{
  "num_key_value_heads": 1,
  "norm": "layernorm",
  "init": "orth",
  "init_std_o": 0.0,
  "optimizer": "adamw",
  "lr_mult_o": 1.17,
  "beta1": 0.9,
  "schedule": "wsd",
  "decay_shape": "linear",
  "final_lr_fraction": 0.0,
  "train_tokens": 97710000,
  "max_steps": 5964
}
Each number is 500 + 50 x the weight over the matrix's rms, rounded and kept within 0 to 999. Layers, rows and columns count from 0. Numbers have three digits each.

# up: layer 4 MLP up, 192x96, rms 0.112, rows 38-47, columns 0-95
# down: layer 4 MLP down (transposed), 192x96, rms 0.154, rows 38-46, columns 0-95
# gate: layer 4 MLP gate, 192x96, rms 0.121, rows 39-47, columns 0-95
up38:444451503470500471607545537512520565387562441502583491480475417458435538429550565509505479579453530579491562459443426441545464444481552390412497426533561530422478506520547455495532474531469482514504470501478515549487421518565633492408501554529470577505490537496475537452567425466504513579
down38:523540520610469453497557553499489427423443515455463524461470537566559422547556462524482530526450418485602507570418571566459455488547533458491491570460548560512459436500557525508413548526509442523455377568489469551498470438499535419511537498383445482557435524489588582531479614496436497492
gate39:573489568494474505539520519477540465463577433661447500498467503505422451513442452435551470490426515604503462496472369502449473581423494516515461564464474460523557549526428537465474526549600528493448546559478496524502548555439561536567473607490456473462559524437449504456474506573526511525
up39:470559470504534523465594542434542497534543484460444433546444550430465539446548559520524451527491585511478501534433477508494563508571512454484490556549460602463523443454510419472525454429458454523599432438555492548400518583608541531503495476504484524473492561499458414522467465426536422526
down39:470517445531496539539478628496458563514567446573539434502456450569549551518543530561546472426530526462434545487394445531582448428561516492486438411449477503485430394517463496412545525582446579519512464427427517496495593494565493503522525547440495523434529557487497471488529560514460468536
gate40:536502528552469414506604507563496464479516433467516477464546367432418481542505524487545419476430506562577434552533488484492503539524420473521489442590453486473459531550424538427545505486491485387461518440502461602415463511531484514518603547540499492541514533403529528521542521638504529497
up40:475487552454569447541482552431432503505509540493510443478586506535468554517492462505485536571519485426592538452419484495537512505474500519503574516444546512482520530532496518476503536542575561588384460442453460493450502520375474561437440571437489518572417499490491370457506561431514598526
down40:483449502424480527503514522576484477462582497496486496495387387485502443471511548499559525507430541525471522431449532485463461526477466497576435635562396433463511460504486538549589511531601449541504553481493510566474525467582450515438385543506564568487513509489540311493507457549568556470
gate41:508525511424478499504519462424439477549496458509519534451521488577526591506427422531540462569474420415532568529492404556469509431535559531479494525528459535462481402549516478600545518458447476510437536430498431487487538569465535497513482444552570478530454454520526578441532373466548427456
up41:515490524520477617402498563469612441484520535569424491553485476566521534464493475574529572473533486460384521452523493531450425476553475510507479479516451460492399555574449510463487501494522445510482607588493417554613468481525497523512395458625460566537444424447483475511521543465388528507
down41:435444563533494434634548496441402529486538570545480564466578465454588538595412482590563432466489384516512553450515470544516602550464478509418594457444514513501505480494471609514465539506490552529385395467496488432472502516504535488485495457474472526498526494511525580502475465520380464551
gate42:565535484565471441573500465501467584442507492467501488464448521519502556464571446545553490468592509578508479534481547514519494458513525482400472424512479480472517541479520501580539450518486543414580488547517428400459564520420624490521589537533523497409522482472516436451510454475481430441
up42:553433494546575502462536550526472509583448525449405500426539528479486532613520566486419448518501486539497475599517554449539531527536554554536477474480505565561494483450456429371484475495473500429510440405491381498537416526444435537505476567534528458471565459442530546504477570551450499487
down42:488394496514477506547427462552558482542529502461507517515490487477507505511521546513537478549457452576461455432449504557560347520551481521446561552523486559527495519453451495542406497501466435505451508498606561497502484514508547486533475498425558484351421542535558650505499517445546401479
gate43:610470564410535552630595388496457524548482547462491404438509506498519503509559494444507474546499481547548469470510411460424431506618509511507508509509492464567476501492495502494501437493592535591488518555342499507583469561489530456485498490641441497471509524412485501361504529507506580507
up43:481402527494495454534523635467588468470532578496418562468566488537521489447490542496459529478484482591480421576498534501439463459441465487575493551482481467539410478533520493552535506451536412510465482570491474446504505495586477485598507501432550565589619475466557397519454591570479523490
down43:565488446481569499382590503406476554475413485522419485605507503434498462560500468431496523582472431525550505505500485478614473592525494548426506467547504578520387480500626514436505607467478513465427540550404433512523544540506531516494467511549422546517447513558526435514522478463486504465
gate44:443536411502469530399516452471501535424438462467519563369512447535453545547497522391467436547521472505501421482514528548504477431488555560456449518590444430465565487557507508443528562529552475528504586386535563502532596556524581437489531552476503458489492625481463561398436456455525523476
up44:493537475514525555448558552476518513498506523542556434530422525451479548528624440471483465480495591426495522459454523493456444371495447451514444485529446474460517516501444484545527541431437487593480409554474539515479496491439495543565438506475667592510422399509537552481406572455468553542
down44:567447487526493518471462451605516449546462521542524540558471433664491420501464536517494437480493562507446518471432506459496483524459533590484538475407452411616515505475440387573496485510407475543509464407458523483555492490486473478562565472485522571529485489567483508501441590565503514532
gate45:502540471522433543498519506532463426478528446580563452481451445552484446425492552572450458444474539542493535483521538502537486589459431375493496500519618507381477527546443464461580503536469499458502530533445570498428480650536559541541417479566525510563494473421409456441499400508572542525
up45:502444537491420508505501423581486503592561559508591568579442450594470516482523413556431482462576476472641501583561549565468499505476433470456483480574498370526440486451531565471440531549506445531526427473493517443461580438452403501415470449563540491473552517507511460497544502409567547549
down45:561535510539560537550468542468579491536564470474600533541371498544562508423474425408428523534576500474545429486545545422529580550476478480425505496492545485450513511432471495542545388478618549512449485409471472568445451500532534474506450420441514405497546487504576527508441466522515615428
gate46:607523557520495364511508531456508524381513526554483456540506569417535506425534460485512442545452540512470497537467471480540518554505494458477506586420513512567608459540554446618588498581469473485451558488551549392499475574471513487575462412488501497447507470427451488483520571467488471419
up46:455476551565492543501440462456486558475513478558518560517477509521442496551544411410398476559476500481388604542514561487565534534489596484477619479454478552544562549422532467428515501540478470509553468448446451624480434504479464522414490444559619469521561519426459496543421540530492548474
down46:531516518528525414434413454637597542440542520497540444540521550526444474576408544513472478535399515505514499500513480545478545366601461488520509463569512533515493496516476517477530424557481471593433446446534573490522516471488481625580426512490442520461538456453548447451550506512387413471
gate47:535596438635470441451544474511509467486482445373508497530527494507461476358528573469451551568601500507485536523561436484470481520519451396510499532468488569492500534537500490561537551440525492496586487447529560454497443600514566554463541545517508496482571411400454492454533510616522461507
up47:429443554559425415479501467415513506587469490439471400483482449555460508529637530521529490515530433620484462594446544566515475526607401493483498550447582521471538486506435575449537497519587528589463480541513619524443571476536413488439500514495494469456458461519576488492417530451568495506